Weights of a small transformer language model.
Size: 2 heads of 64, MLP 640 SiLU, vocabulary 532, 4.27M parameters.
Architecture: LayerNorm before each block, learned positions, biases, tied embeddings, normalized queries and keys.
Training: a variant of SOAP for these matrices, 295M tokens, 3296 steps.
Each number is 128 + 32 x the weight over the matrix's rms, rounded and kept within 0 to 255. Layers, rows and columns count from 0. Numbers have three digits each.

# down: layer 10 MLP down (transposed), 640x160, rms 0.159, rows 30-111, columns 80-159
# up: layer 10 MLP up, 640x160, rms 0.161, rows 31-111, columns 80-159
down30:138163110155122120092127104201122098145124134137110129160112106086122144121126099130137172109145046154122184097112157060134094115155109125148119109141125100159163185098148098170093237124107091105160166167104146101119155143159141198144158125
up31:104103164099071152117144164161131109171129146140119169135185137129116117113114108132139142088074136095107081134139102062115115142150142114101138075085165177128158092088105091178153124152186099082164112124164094137111171170106156126065155095
down31:172181143153204186175176148119092101135090156122125145124175111164108147110138152088158165155162166184137145156139192091158162102145114106126160116126105102123093129098101168134138111098147111052099130111192128129137148115124175123121188158
up32:127114117168135146148172142131134076104187157112101128137130141172116165162157135174139123063062112094135093133086136081160098091131111147153126129143116155135150142137203144114110101115160137120108086140139136142123168139138111093070143130
down32:136175089133150080136190170102159123148061099155150139175106127161124123150109137090189164197087135114151131182172145098119131158117170082119110158126145110150107149133159108152179178147131114112130144165088122164154147148156109141127164157
up33:133146110113099150126147103185124085093156127157137162150117078137105150094109128087088141108125158108124160159182105144116114042087136104095114128161148173180144151130172058117136179124125138098086138060099111171103151100126082158137155152
down33:161151095079108100165098138174183160196117121158208111041093111089128129171115139077138143152123111106121134096142136111117188109097086175126100138107166165153156121091102082196118143188160120166117131053135138118174093122143048160065198127
up34:128138106066070107102046121142162108162153158122129135089134088123172162200068144184096129130121078136137158075093135145133124101167097144078098097106155083155062104097177129060114123135120116146126150107130133115159113109075056098138152136
down34:130138115157129213092131146154175138087101144138145138138158141094127164098111166107157145098092110115161146116110141162111112103160153191108078160108143068119146120138089191118114162142162133126116171138064126170144172110081108120161099166
up35:169074094131106114106127138146180119131095170127108111148112083205135158200105148098110142111138112128140166122116182137071146144154121186213133121146159170058123181132161182104160128123146094112192068124132158132133183157114125133158130117
down35:121155188120145113208118131086135098137136083167128146158060128133118172110147147128123137155255172093145089062092138117083124159170139183134157225129145139116152087080165095113100141112113086114089099125119141090173128163121093090136127155
up36:074101098120144115110073109087168122136088168119115178134117146024118220142127114110072159072180075172136124094124145098179087165109096162159113150091157117160186141085141153154145179124045086103130099129093126132148130128132096151103182159
down36:123138151166140130166131173046136177144071038085110151144103140132159104171154112144124134143151210136122172084176119173123138092093126119115155077094121130098100175081109164119117128160174096100148160158156113114070059080121117126173125089
up37:132096123132128160116108106103115126105171094162118122077111139147138133162103151086145087125132152138137133148090148124144100113148137088121092111125131169114168056176063115135140142086108111131199104138150146115139152151130072148096128141
down37:198153104092095162068170136123071162119079168132107169115127153099129126101113104151144133139077112105125158105150130106140140142099103146138103143141105169143164086080116153130156164130124138131139073086079122106146118059134163144097194086
up38:123106104126137104133151131169123073122142129136141154118056098102139121109167166108112126103080140093179147119063101159053150138111066117161084170127098124122223131147124070110109127094121138170125122136133157103168128114116109140152128080
down38:170119111143100161121058213128129134116159127187122128227162154094102063112117109199091125075148099123127129163120106061108065127127204094108123130091096199128129108161118030185165095154145133142148066088095134134173113146115105089111057147
up39:147127111051105092037092223128133105124115188132129072183087126101111108109127121110122146112156155126145133061129131124042136165104139139182082128133129132076124080070095169108194116082067115152145126115153186169052138133117085100146130075
down39:138126137176138107130130132084119154148142096153184129112116102078060120119095085170089043122127085124137154142109128114131188136170131152105128147169135062131095161081122071141085128189110154153131106091133180067130097153150163162106169100
up40:133141168127160148150166096150104127138152097103127131096089152153125084127141140100112170130132129125187127171115144147107114123150128095156070134133098122145155133156111114182103063126197106143125140092141143114188163171124105098118058124
down40:135130122109124126127164078163147093123146152151115161137136125160105104132106174140113102074121078172134147092133194110113097113159156170139152080107174128152131187184092170140131147163081162121142071172131146134132114129152140157089096105
up41:111125088167118143148135154088142095098091083069130071135126097092120116150164127146116146167080082172117083108089075150066200090073144145162196138087127085125134117153163105212110084079148174119097069109117122206180164151122116113129163085
down41:125100110127066118103147166062139175167019128063103178078122196125094155164086140136093145114118204136119154125105056135103110130230063121127118068067114101157167111146146092163182142168136120123110098112127130138098180177141131141132073160
up42:125134149110161161160160129101136097110130091048198150112113096130157074138150126134132071129112137138128133125095122138118144171131161119124143126177158129205159167107075133174176172143121134064161168095156107122155163137106118134119149083
down42:157142147041154139094161112108094139056173158078206160136109112157087133066164132128116152153124170112106145086168105146120130184132153097106094129144054070145132174144113125158124148128126192150103151121144064158069130158085172123104000130
up43:076058102109124138118110131138073147132134128187185101115107187142150117127219091119169171090142115169133127161123147146140091131173141122141162163121152130135133129123133098190135105103066141112118161118147117163113097121072121161159179099
down43:131086107127132137069128115115150107134124168127173135119095092148081138110071145132098140118116113091123081132151078147057130119110133158147136155176096069118111112134119153097100143117188140116165154157132117099140088129160114115160115073
up44:142128116118079122134158161088097113180146149163182157153143120137135132143107133100124126109101211115183163125168153100137185107101114150064190152137112118121134078172139092148145136116115134081139129155139160149151105174094107165113148091
down44:139163067132161099164147103056165072135143105125144118148151071076110090102057099085133131145156171152126109094036071114087146130178170162144166102104166102046147140160126098065135075114133084087084121151122103096081131131123146144132134138
up45:102106119146115213110107083073147124100105136162129168167144173126133083115078088155096117109079086173154086096136106139072142093134133126089093126134107104104175157077130104123132088128083160091142191142211159137145049143088136142126137174
down45:172146136114099110146128145097166164088152069157106134140151115154070139041118175119127118116088087101130084109136112160080098177142110178129107175114093112128195124157085139127113114148082146171125086068120117040124128082108133173163087112
up46:129121150107151113149160116125169113152072043150117139141124117101165096123082118117178136084141186164139130127111122102117128139080149154166108155091168111148129084126080142145104135152160076075177185102147129155126122163101074124140050176
down46:163136140109067131153129125146107120079108113115160166106121150073111131127146128163113133091036022086097116070137099146146119176155155134108109175136120188052079135125138099117154124195167166209165160154124089117132082119085124150122133104
up47:112079198165171122155097163139151142192099134178120131114090092134104161106146134094092119106102134085158005114119160133107129140151132136109190101157051149106150095110126094100105107093118157117135138136168114078151140099140167124171102156
down47:132144097131122090153153154165144115067110182108125102116147091149104100080155119136159093155170142145074159124151133112164097133099102104132113184163163167205157126083130212122127190129167137099063067137038135099046106137102102140088124119
up48:123110107112136100165159079151118083128212124164144087217081106139072144170093157098081131103127111153138099150148068099090114087119136104155152137178108122099074142137084079102120182196148105125128089141096135111112165145094158096176153142
down48:103197184086153093158137147127134163125124129085137187121147120151105156070114173149151200104124151151125086096115097120124145194202134067081075178130175165156127134125143116104124099118115149095109129172179069142144133138139146140211100103
up49:202110183111114112135153127117095095111102105174131093122167131152126114102090151131093154180110127129105123181153076149153151141074150148145150137146160125181128171148122141079133152130126124059119130158097103123144151090132078109153098117
down49:115169137148139154177051106102133128121155156158155139112086196120104127119133116059123170152171106106099083147096088170120138121132175126097104127147107124103153172099154110133137160138179092127144117131133073131129147125143082116060153117
up50:168160171115173067169090183144149072171175163139127123166124126096153111134142102120061108117159185134094127139162112099167056137095178066128078130150166074156104180088187154152032116117100135115109124171207129114131198148111140096104123167
down50:175164168116071024180142168096141180119137203133086130126121165151158155174091078180102148148099116128126138120111041155117097126139170132112068226184144093092166191139134130155130114128107139162158148138110143122087139128087160158109199133
up51:073140119099183102149125099088170143129169152197196079147108123131129124205197146181103142123119146163140149133118129133151113094151125163130140133128157092139128161200165099084093069148148080148154119113106170188151157189135170097144141123
down51:060169139108096116096159091162073102148099154120081112121144109159176199080123152144116124085135180148072159127121089195135167093095109077084104106108103094057130134171167107149099141155110149116100116126059140098118115121152112135068148123
up52:120110117144141102116183177135162114143143143143124071149123109146117132166191067118143061125082175146131152106124145144095138099116094112140084132110103138182119149139096106139099127164120115152152123109103131139144116115049123096116131108
down52:168156114118122079106162077087153134191130109133067121125101084168099078187158148180162165204142125139128091102140160151189149171107152084147153126101194057110120111139106159165104145101142093183102102160126085093189151115144172136135161139
up53:156077151108155078163104166130110125114117126083078118120146106167163151174080089082127129147157115154122129096118083093117155156115125120118115150127144122167124160116128145079166149165193129128100149123157055121157104161121147090160132092
down53:070119181082160036077125159169120113105191159148081160124156107110182175137138159091159112120238107085075080135162054117100113194114170044123240077128161085069028101128125159114140112166112122095130097143146100110104143149103121036130087119
up54:088093098165066100190117042115148097112179080102132105132090080076116095089131090139083113148137121135156121138080172074131144064057140148119120174099093140123106154162219098117149198076106091119120068134156163175211136122115149060138140137
down54:157145162141188113147147129136104118098132147114135098115201100072126114134112099125137079157076190112124139152171135052140120167083118125096115074088038104162153143167149136159155133048096111097103100134085161133178159149096219145106148145
up55:069098166124115245121108108103153130141148156085165112117106102171126138155078186144121140172075169093126116094167151136139145110116057128122156147175122144096136155177119171143138122099145110163111136115138136129105098096123109088059165119
down55:141104187108090088152133166157175197199112063119131068131143105092139101131144130098081091104118110072076089118139119048123141177105136100107044106136130181151174183097130168143144165154166093120122130119141122077129134094126175155155117075
up56:067170095094131163117153134159134113152124145138121177138150112126117195102137111178122128086158126114148120154202174146108083097135102122116183110144144121132138075145125075113157150073109102054080100120128115131172139135157119101141090081
down56:112109153116144109088126158130064142097189173097062092134125131119099107107114163165098134116164099112083075127113161091166165173120161074180128126115103184170128092151086131141130202112089122118153157152148163119145152144092100163124150107
up57:133180137112093174150164120132139170129149123169092106095095126170117132129107114177134104081182143098163121108162120095123108119111154131121140166091164120129164169163112072086090077114146107147123143119093128148135057128118136105111123122
down57:154123121102102136170125113185108121140126138164101129127176132101120137133127122091150076076164175127149089107121073148114099144214160144115141137103144143129096149122104118080122125155076211092127102162138179091117114117082120122197113114
up58:111106163121124095142098200151143111168071128130103103103146123145100109085097124136129130085145093165128092101103083173116150127090145182136121131165154101168094152065174129138149166112106143147119071123125112097171092109086127131133162151
down58:137121161172189133133105119129125130112168157137142099147139144182128127110176102159155107130103163163109136140161166180110111118109106076142204171171143198128156114097148127113165153129095094144127156194155127147104136053095182170172116122
up59:133139125153143122085085182099177108156130165080098162097127040145171123137151184121196128172069130109149063107052101121121122062113171142096176132141163068155156156134112140120130114131121099151158170184169129112150118168160114120140136128
down59:107163132134116179081146122143097134094107148088071131101090136196065116110094107040193145096122107129175137119156187133122118105096131191120140145122178133148089124163177133146166146081178150087157111124148147170095106125102104124108140174
up60:082092133148116172120131140127142097134149107077189150080098112113131098128038092149116120107086051190119125190127182160100129133178120153158081122071112080113125154134090124113140131083095105125129102136092113133140115109162146083095128192
down60:180159127158128136131164149124143116121112172178148080101141162152156177112154145128121105096177169056190123139136097111163119131093078150122128116122091097115105089093120082057119136134148125066111119158168149118098088140048124148144171106
up61:158137138116160150089106111162182121139068102131097156103114132125147104150127125085122150167147105154167168113157130117068115080126119195099134164095193086117121185066142122186134146169129178130129162129090142093105089078141190043094200175
down61:110146179111135126150149118093114177084121126150128121083119144096134115110122142144111132159183143166134127052102063155137138130117114158171114089145114151145067125179166134107125096141136083091131124089145127161153109144084070120159134165
up62:128139168128131142081087151146135150142149104136113112138086150073123147144089117058139106116113178165125111158118240145145168119161173139131118151114176141153106156091109082097113130127135116116114127141139168172168175117088083071186119113
down62:126120171133125069064071149131154140106165155136167151130118174092172132100135130171115151167136131161085089073105097114128082180119131142133086150141180101181136099089255134159132123120114122152129125126144062152133115137150137128105189105
up63:071135158126100092161128113131113127137109105144097101080119124143104111127131170139157137130129176097126119183108118166123176088104143124146094082111158114120066120136108103084113076188175092168191123201094122081115146130172096123175132185
down63:151181157094152126124143131046149128186118116131131147151174186164084141140158170137157171150102114136164082112181105123146145125102107167158097130093150166090194123073132165103149167120119134126114172181119097118099160073117102121170175096
up64:155098093175105101065137153117162088108065149146170142152088081126105128136123105184107158098147131128174129091101126124105101136152141209121121116121180152094184161091106143120136096147125124119102118138150089157118085088083128126071156165
down64:083136111132120131135195103121115119107195132100136124071125106135070192124129212102126135145149078071092102127082106194109198131128069164110183181120176140101101086132188114152031142138175122084111115152143062039078100103090092160118118141
up65:143079155106083177094069168155194084060158180100131074078112072096131138122115118167154163109154130115170088193105151136162154103087136143164127135159120116086110185128165125141205111103136075107122135125139131136064147106194147142154144146
down65:109101088110098147126156190161209142143134150066159106170124079111176192140113143116122158122142142160112118102083080076057096145142129034177165181070142132132092184097147118189098119139069117121212123140100081159171090140133092100126158132
up66:103154142105171103152102137196101158097179171055109152154147093139093114131158158070119192129121086122174130126154090110179022088168121071083131114113142110165124179117151094110157166123143158157091207145118102127138111142133070104139167126
down66:140162170121107112164114170165142089148154136154126149178145092173148101131160096110101137108105137139163049154197122065167182135195126059061158192148182080151060089096103117090135128142114098074131175153152124156122092157099123167109108111
up67:115094125112073147107114108060130074063115123115181144148109131131142102134178141058103162091106133145086090130135136147187163141119122149138070167081150101145112166049100147145136145086116137138177167114154097147171068150130141100057135111
down67:152153165084122147106138109123116185176119113116093076152082109105133100140163181150125130159085044084114125178119159159112099148135160113165080082164100109179137133121075124117158121121120139133085156071160123140141107111086164109155155131
up68:121051156142046108125131089157166074129118164116146115104104139108120160140132188112150173108154159168169057093209145090144127118105096109196163178094122074065139080112108161173075119126136145152172164115175151137099141154124133146077129105
down68:178160130109129155158103136134144139156169060125083088138192164150089138159139103137085177086105151130164066168085149095151136163178152137140065104119111138122128083112150181090156156140091140107109110178068135195110121164191151159178162131
up69:092134163126149149076121093106091094178111179152146109178181068143118140167093096175061103100147116089136109104138082149071182095127170187157074189155134085128090156143090144072117118076153079131077153180069093171125187143140199150090143167
down69:115106083119130099168176069118159114111168142133144142109159101133115151122161161150155110151080144087114180101118137197130078160122075141173075140146163141101171128159172149135083202118142122073178166162129118094116092142163146182157094037
up70:092076154135144097135153135110091108130203109132135116121102102063112075150133131148152093095151073095122147123103159134149155105116138071110107064127159166131093143117148144195095120111177180100115161165173139087136128142118141133134166097
down70:073141119106178140153145152130087161139079109109128092151177174129103096048053129076144141079130135154046105147082138145170153159127120125147166105073143146074104130144124085114173097142133148142161154148156152219154101106133130140118085177
up71:128153140079106166146113105167171114050060136103120128126084093083114115116118165144133180086151024101132147155136178137120155105086106184147132173166157096110150121080050079117157139092105103086167043148159134197185119099124175150102107146
down71:129080112168146145131130141084127114118089149106142104092196171156125148115170105143118099145119147155093150136127155120183106116139079135149164122081035131127205151169159095175085141050144127161161192111093145127097118090060120109128146104
up72:122174072128131183142148139129090164162108141143162143125103091226142096134147181073165194140113145063088078156133136113073141047172189198112125154107119119148117114114165125190117107109102131185155114124156137163150106062113121135139106154
down72:139142136138177096121060116153174107108183143139102084139118107124105155127111137123149077092164096128130147079102161143154093140092066094087133134150102171139177088107137101115124121086146111132144125125132098099155176148179145127101133094
up73:092144093143080129108063148167092121119118136162148165183169075137117153139095183122151181108071131175137106155152121074189137115111138126181187131133183150070143106103118127136123167112148092099142117134171144187119142072145126149151188127
down73:126124144128165081084130094099138138156102102155108117114213106124128146126122108137135168189134170069155156098104132138130103128096121183060100044092093187115137144150160159072162126085081140151155133111079135139079079136171189105072076099
up74:086164145162119118124111162163139100125129144176116110150095134142105138175065152132195137109170150112097101196143085094115099107088094085167119100108117091129099141141196110045144129144144103058114132086141160116175073108105163100124102146
down74:134103131117186123126185169059140100167125157116157172151114097158135060100186134139128101138114139179168093115048063124121080140176101064119141144150101100111123131215096167150121110154107102092086133083122133063091089077111152074096082140
up75:049098144133131137114161123189169105131123113173107133130035107157198075128170134132079131144129106135132131103153116096139106129077103103090091162181104127160102138140119148104125181085119201194093154188109104138115170149103147131155150098
down75:095141123179156172100064087171137108109122153118125125135081133115078162113103139089135116119194126111122144159079130099146132126114155199132097172087061164107174143153151112096087102117096137142105176091158174180083099126187148153151086176
up76:122122124219166144099111143142151109122121146148124124118092131106174149177133168102132068143156168082157108141107181178104119109105102160161127169128150112104149152092168108170057146127142126159157148117110138102131112099167091151141092160
down76:117155117087115139114112111105119120151105150158068095124152073149132133116138109164118143162084041130091115134148103083132147139155110092082126146169122106123111124148170125065094112189126153177156103166096140124110118114131150138108123106
up77:136150154062176143080125138171149147096111070161121130124038132139120116129103114033130089084145154094171166113170142153080103127144136094173112135115128083140140120140122156137120177124166148107138154108128173137132080111117162131124191100
down77:145078101162137086182152112127117126117167177151160070142161133142112124108170104142144129173155115153135097089168104095152098125163120127131111116127123156148155088118187177154136086109084135169153095169148123135170169119105112139149063178
up78:143150096115102089130107110090147144124094141070202129124091092151124113128172196054099109140151107151162135168137080101150124108108086105162191133175129151117167114166135117148127120108158072148112125129148136108192107118084106110120200144
down78:171077113116106100092108176126130058147158176127146039142167140110160085068119133088106114180192159209147125168171141111092086133135152099164111102110158200163089110098086125112112216122091129145095155120068157094133142182112090126193131069
up79:120106188157102104107125111150171153071124139076103196152113078211116080119130094127100124114126096169119097121151125124088148130093109127116094157037135093126126112120143170148140101109170089126130128157146152150139134168099130129164167133
down79:109111148090123076097135085076103152145099069167153212093111114185176191137078119190086138139135103095091089155084135171179052137127106163109146147111123140174141130062092131089083131116132102079105106111157186090145148121158149157135074101
up80:094122172158140113140167121200160060137099180133158151103102157132120122111152081153140133125186106169156171081146092124088136074127107116142161101111107166113136124117155131095133117161145159126151113102154118143141166133153179146128084105
down80:116152135119102145120168175139099147155147148147083149114085138148193127161151149109080121121096140125103094121098129145108086129164132092101131110155150119127112082148049128137092115124131136071146169150187115122125163180071144144077177101
up81:132195090120161137141121107110128029175133144153188133113124102111106196124150140190155152110122172115165073102129119138153122180163089155102172147171103105098140104105125099105134138139130175138112147125123101098141109136138039134135184075
down81:148140183160184108124136203153188168138169113107203167090069102121084117141165142119126080154044123143128090077140191103111087168131101100140114178167119177168137155120114159189143149103111142103144148151090143097165118118110108114125097070
up82:122126172113136159135156129093142140122086111103133154159055075125130120136160060082147118120135137099105123122125116141160145121187122143149136172139140159178075153056122171152123104113103130141127182074099123105126135110153149117127133122
down82:102089115095148092143158102113164122086118131159126135111121166127084128159106109148083089071113117135121090163138181143085113153156064148080188126081065125112131143134059088125092132152097141113072135128110120073128159156020106125111149156
up83:144167109184134087126152088162095112082120121121147178096161098160152135135084157051131128169122151146163113108128067153140189110142105106147130148140103211102092099116098110149090097144141084148111139136201061097145082136147109086040129119
down83:132137096127068136109128116096165116111116190120131069132174120125124167124211126108072129127119082126138118139145130080145160067061152116093166093152072141084106110119146114078125124170154114177136140121177176082127075178116203182084092161
up84:149104134153160105091142109096073112158110133109128178093098139095111076151147099129110107083098087134170107133094075143086206170166099138125156126132154117159133144158158101154125133096045133064085127108117177159175187172085142102096201151
down84:151153141049115107105165113075132133101162147123115137166115126127157094120109119111072175077138111131157119136133115119136184172142194058125092178120104141149122054145135057128074203143124192134095118069084134094173099156106126092097154101
up85:125123127145152099090086094111139119160076193116135158153128148092080145099131111178112111146126168123173148150044065159158089151113146098079156153077125156188148139118151129128136097129146112074148128232154074178096138023123103120168098140
down85:097162085127099119139136132096087110145131090114076172156145154145139135146109076208166091170152206115134160078091126133192152132175138169090193126114152132142137139108072150092085136181126099119119119136103137093098142144152159182125179162
up86:088094158112089145101113204089124153189112185113153123153098164068114189069124135074103165173143124067152145111087104121122114163058134095137179143158133167122096181112086157110105165127094153120175162136130093076096094101139158147111158121
down86:123132095063143106162132161162152135121112158148145128168238135172058093151129111150171136088117107158098185116176141108154105115220102120151090110154114033128126151103159064169103163107208149092096113134129207131161124175147089124094109111
up87:126098091132154114157172135122135145117092098132154088132146133091094157152145072205100168073137123158103165150124105102171110123127125130149129146140080113117145157182115101145104139152156153203105087123129155189122122168147094071119159118
down87:105147195142099111119147129136131095121144117123143142112112161160164157081092097096120107167134145103109144112107152198153151126108114141081114163089071193148145144131128154105137115128147090143184152077127133055098126067116176143080129088
up88:091140174108135100149124164141120107163073112074147141111154160072151161127058094132134057151117107121165073173148099172126148153139134145150119152108104232120136134108127155042140104175156071130145087144126093111148149108150126109133120104
down88:106109139136115111147181100127157113125172134128147138113100134150138074135148147160062103195138112138086162146111103108126112084128140101165088130128167131108111174095119102106138090159163129122184133107132106155120130096171059117108102136
up89:137112153201148141104146178135126111134122133106052157079079158074164112082079194119148125098164123125148103094143167092163168107078091125137132121115128158098138183092146101126066199104108159136145136150103115132175139135232098023130169073
down89:154131074086114159122113143118122059130153154137157041162138109109123139163115077108131113147117182086076124160144111099109079153083109052131185113207140112145101122153092140104165108086144117143087122057185132193067113115121100164111118194
up90:172174145153059186103156178174178119129093157156164101116114131100102182127108159129115189127097131095124076165089134145158098095126133168108076130106129092079082126095191104169115103070154102165130134161121108142093152122081066131147067148
down90:146204171081096150118131087079124108126155155125124192164061146166129094084143173163103094142126137138158149082147107096134134104131110113168155107127186154098141124130093124143143137178131142104169121224171108191149175118122161095131133155
up91:051126174129117127137144132172173101109149102117094114166105174172140136159123076165174127124157096058133139163119114100141105118121119186089171103124144133075035162091113154085166135123216106110195141105156106091131128179168108116126156123
down91:149108088125132115112158168171136097135118117151145111044104133103115145106131156038125095079156146203097120152097169196121124116142132093156094128194101094160089109144068127135138081178100129164084132123087047164129114149166134159107170088
up92:108082140143103141126088119119118119102152051137124100149121143118118151107155180108119097121089130199118110160143209104137087111180096150120109140085141137195109167073139137174089121101126108130182117110117140154167113101172104158116118198
down92:110193139180113122092131112176129125154133167091150157087095111106122115141107104064161131144144149110158132138115154101112172098104092072132175108162145097102101099118160144105173127150185216136164166166206055149041180149107143171110099089
up93:117130103167131131109148121095169088134122107156117107095167193197139173120168194166129146126126072129136128096144083080146153093090129141085149142146085129083100126124111104131180122169123139136157187180070137144150148094176127070181128132
down93:150173111149089095110123145121151137184097090123124155147096118093104110114121093140087138143103164170164135121149141103093132156145118103108110095100147156185151078131116174152074113111095158149141134116151112130091152129129140138058146141
up94:104123125165102093112100099144183192144120116131144100103142132093125166138163067123122104100120071071163088145078140146128111099108138086208135161081127082092099186161094108103145093115180173069094127199099098112113113178111128161160134078
down94:147126134094101187125158123127108115136154134134111139159122165197085132139136179166182154132184158143175140105122148156167090119144134121128067107120173113127161106121150148120101098101103125144122161094096141107123172131138123194172096189
up95:086088131144174113104116105128115127116052080141141137090157115165139105131185176116091121143093146130132089131148134140136067085078141203137109186107165108146103134112188184101097146071133067123139155185065000063121099136122151175093105147
down95:140127124070163112151078129112116105152131114047093126146112084140176057124144145106065127155139074155071130115146121077150111134121183113162088129126079171108074163177105174195201058141115089106130081066072115177126064185093104107120113068
up96:113101149111176115120161149150093146141114060130151090107154078125105122152100167108163126162113167109145140139170084108067108127086136108172156157116052119176190107147066096142142074139107098161152074148176164130129146181189141140148109152
down96:151096202136148106106139099127122124144176089096127094123137150108097132099121109104142061121110118102097150105136165112180137163158071106009085152080133125127088115135151136123190113109102178141100137114124178135151164171110187161138115108
up97:085137187152091106132136152078126067158078182121153151146109158096125156013206168120139117074134099093171123158107088093119120168122130156160133169131151139137162139100111120154112176127109121142203125117225125131151101137124112101140154165
down97:148132162074159154133115133133115084076163116126165169126105073156093157085104178128113113124075176150096137081112090066103177073121170140177094112150093178103124111140064116129142141154128142152098112076149152164186073076090161114075129198
up98:096114200129094182126144161116122119159093158078152087145140170163108138160129118145172138122074101095130121123166171090101075163137170149061087120123094169137077144169126170103139055105159161193106164130159109192179200144119067094183173161
down98:099127140131129119128122092129116152113107163061096107143115146086112083110169144144175151068079099148108172077111128101085152097069139143103144105140136114118215145146138135129031142134162103136112088105093116117153098097109132144126123157
up99:113148158123082101181114153120155145138104098120092094122102148127139073165110079099063061142145132085109132146140162164140134123094140097121172132113099113113128187096094188089059171132144101162089106149156107155195084167202105085166104155
down99:185109137104162169114128074216170139084158154075169171117179135137143110139189165141130128096061138122120072127123134117154087185136168048080148141147142151123103117100146093139122148135131164185156165164127129131134119088111132087129183157
up100:174124083146106157132130205140077169122137141078101103057119133176151207150141202125084174084090125072147122143110124128093130160063155137157137153115125180079118109105137147136126149110105150079101182107120137149112138095102086150130097144
down100:121169165117159114101102102105187143187110117144184164100132114109115079134109100118141132126156145173150095145187155125078155153171120086097140094071200081149140114152130130141138130162126114183144140108099111122115133150160095139146152129
up101:107087142154156146123153115136117114097079156121184111140154120105104143121074176136122106045185116063134107135057116176125127090064099063166185149085167156174130129129108047152144110103137119119147111127162130096116127102125153131125069101
down101:139126105126171096106166188134140191163153087164103112141076105161133093112148093147138160150132225104138104105086123192095098088120105140109090142106067045176127097121158194118073091142080127112138126126000087157116148155160127109097166158
up102:120083125159056129093110109133176160124052179139099118153203126147121157146184139183138102103139224125098153149142158140081091092117082068194128105140142181124150100121178079166128071104147103115132116177142131171111091119127074125036168156
down102:051108079159114103122076169116144143116128144111150189108116176144117132218149101122116095087118157137138059110159138155126155124158083066135151170176166122125137094082120159133116116179152112095110167129114165119169120123143117094093122096
up103:193112154129158167053157099136183114098148149209077113140148123134146147073077139182087131085117164146182106123124126159059069151152075040093082157097174133122210117142059121103124104027055043108202134113131168162066134093129024084137116161
down103:098107173161116212127180149120142089146131109151143098117112170145151131097102112135076086109209162134140110181179129129136119188228096165174109145119140141110131120130163148143103052085084150117190133114116114116196110086145152112194093126
up104:124170140186163111166142185104109137117159145136200118091136038128166167142146122063122124147116170098129090130130149102092086124116064151148098132113121128134201142163112100156121090115134106081108172092146117084109078123153090122095126124
down104:126125121113103138121093081087088079121097142190169117130121146127102121138118067115114113100172144120139098134127103104137158156107123086104134131136129124163139141164111128079046084145104152212127134137127158126106209084116130101119128202
up105:178153134152135122125118143099141154106125083166174088078136176211174158159113095080103172126102126068147106174197186127059109130129145164123136123124160103125105130062141100104133125182149139038117122138115117169161071076160134148147115121
down105:177139139113120155186177122063083087104082174108108128126087161162170079086157138085137132130119146123128094169149134062125144064140091115123079129128136084137167144100160124118127115125094155173126124108129159155116122136114148044111101175
up106:040107123048097094098129096068091113203167094158133156148085142153099205137102140159105101126139158143158108157151143158126099134184111118167054237170124091147126125152136165149085087173115088161123061116127123157042077117198103154103165190
down106:096132124142124091106110097103093088147153112153126113147088067069106111124174136127112134145110118129128209172118136092145110124128112101125133115115091128121087082146103174111119115092168145095104112141069107105061121089152147152124141099
up107:116129106163155122125066192071152123104107080108193102156144104126186187147073125050127111104140126165143108111114099144178107155161085203214145105127138146103082111087009108188118108117131125165104141079139193128147073092101111140115172099
down107:107122158152066168165089140126067125096092139157107098093179171133079094084136145114123195150139129132123153112108151123104111124109103132094139081124140163058131178109130144121158143094072132169131100137172174123106151124160138121179083164
up108:105125107112173178162138144157176109097151183111117129176135096133115090010095132090104141064129136106181112121138105160107168190228076160169087112097118084145101145058125073197081107176113126071157167130159123072181168148081118132193124104
down108:125142084120126139085086102082141130160143124100153162103161144128146072130209138090194128139115156092033181159129137116175126167159192095100078141159133171135104124165118165162134093063134129169096131105066088143123172072101104102143115075
up109:158086127179090069094117177114117135138119093124134116208140094118144132152106070109082135113089136127109187126104123112081115169124097107139117131125116122113065127127126117156125137157164119129134090150153189145081132088170175103103151136
down109:146169206141082168158097139112096192141111073158146136062122195097134078100152166152103137103148150126112082120121129141116142122165157096166083072093071145098175140101154098120142100159143136169093096135142103058150107126132169098137112123
up110:138088149125154150110141115102099099195174149158092069157174075156061165180109227148058150107109086204108129130146155170090143126151144109150133141141103074141110118147124079124134114168149169057153094106139106139135098118154088092170138101
down110:158145103137161138117080151170128121101101157118133175163080177179100106126094079146132115169079144171111186117144113109106155116086108100095207134110098112146050156104191081150114133091088079091176145109089168124151123118125105080160110119
up111:136151112097110133127157065089125120161134206091157157206122116172050075164124155123062117106155127163147142119067127104078100099083112143141120132116124140108160134155169126135068112160142158176098205099137084143122189162084064113123138171
down111:094095065137009122175106121160086109082063158100104175156085133135183113148154163105182157129121128132127080103157123133174092131145189205144130128133170141111144147069098149121139137087158079106101095161158111143186117089121159164132133124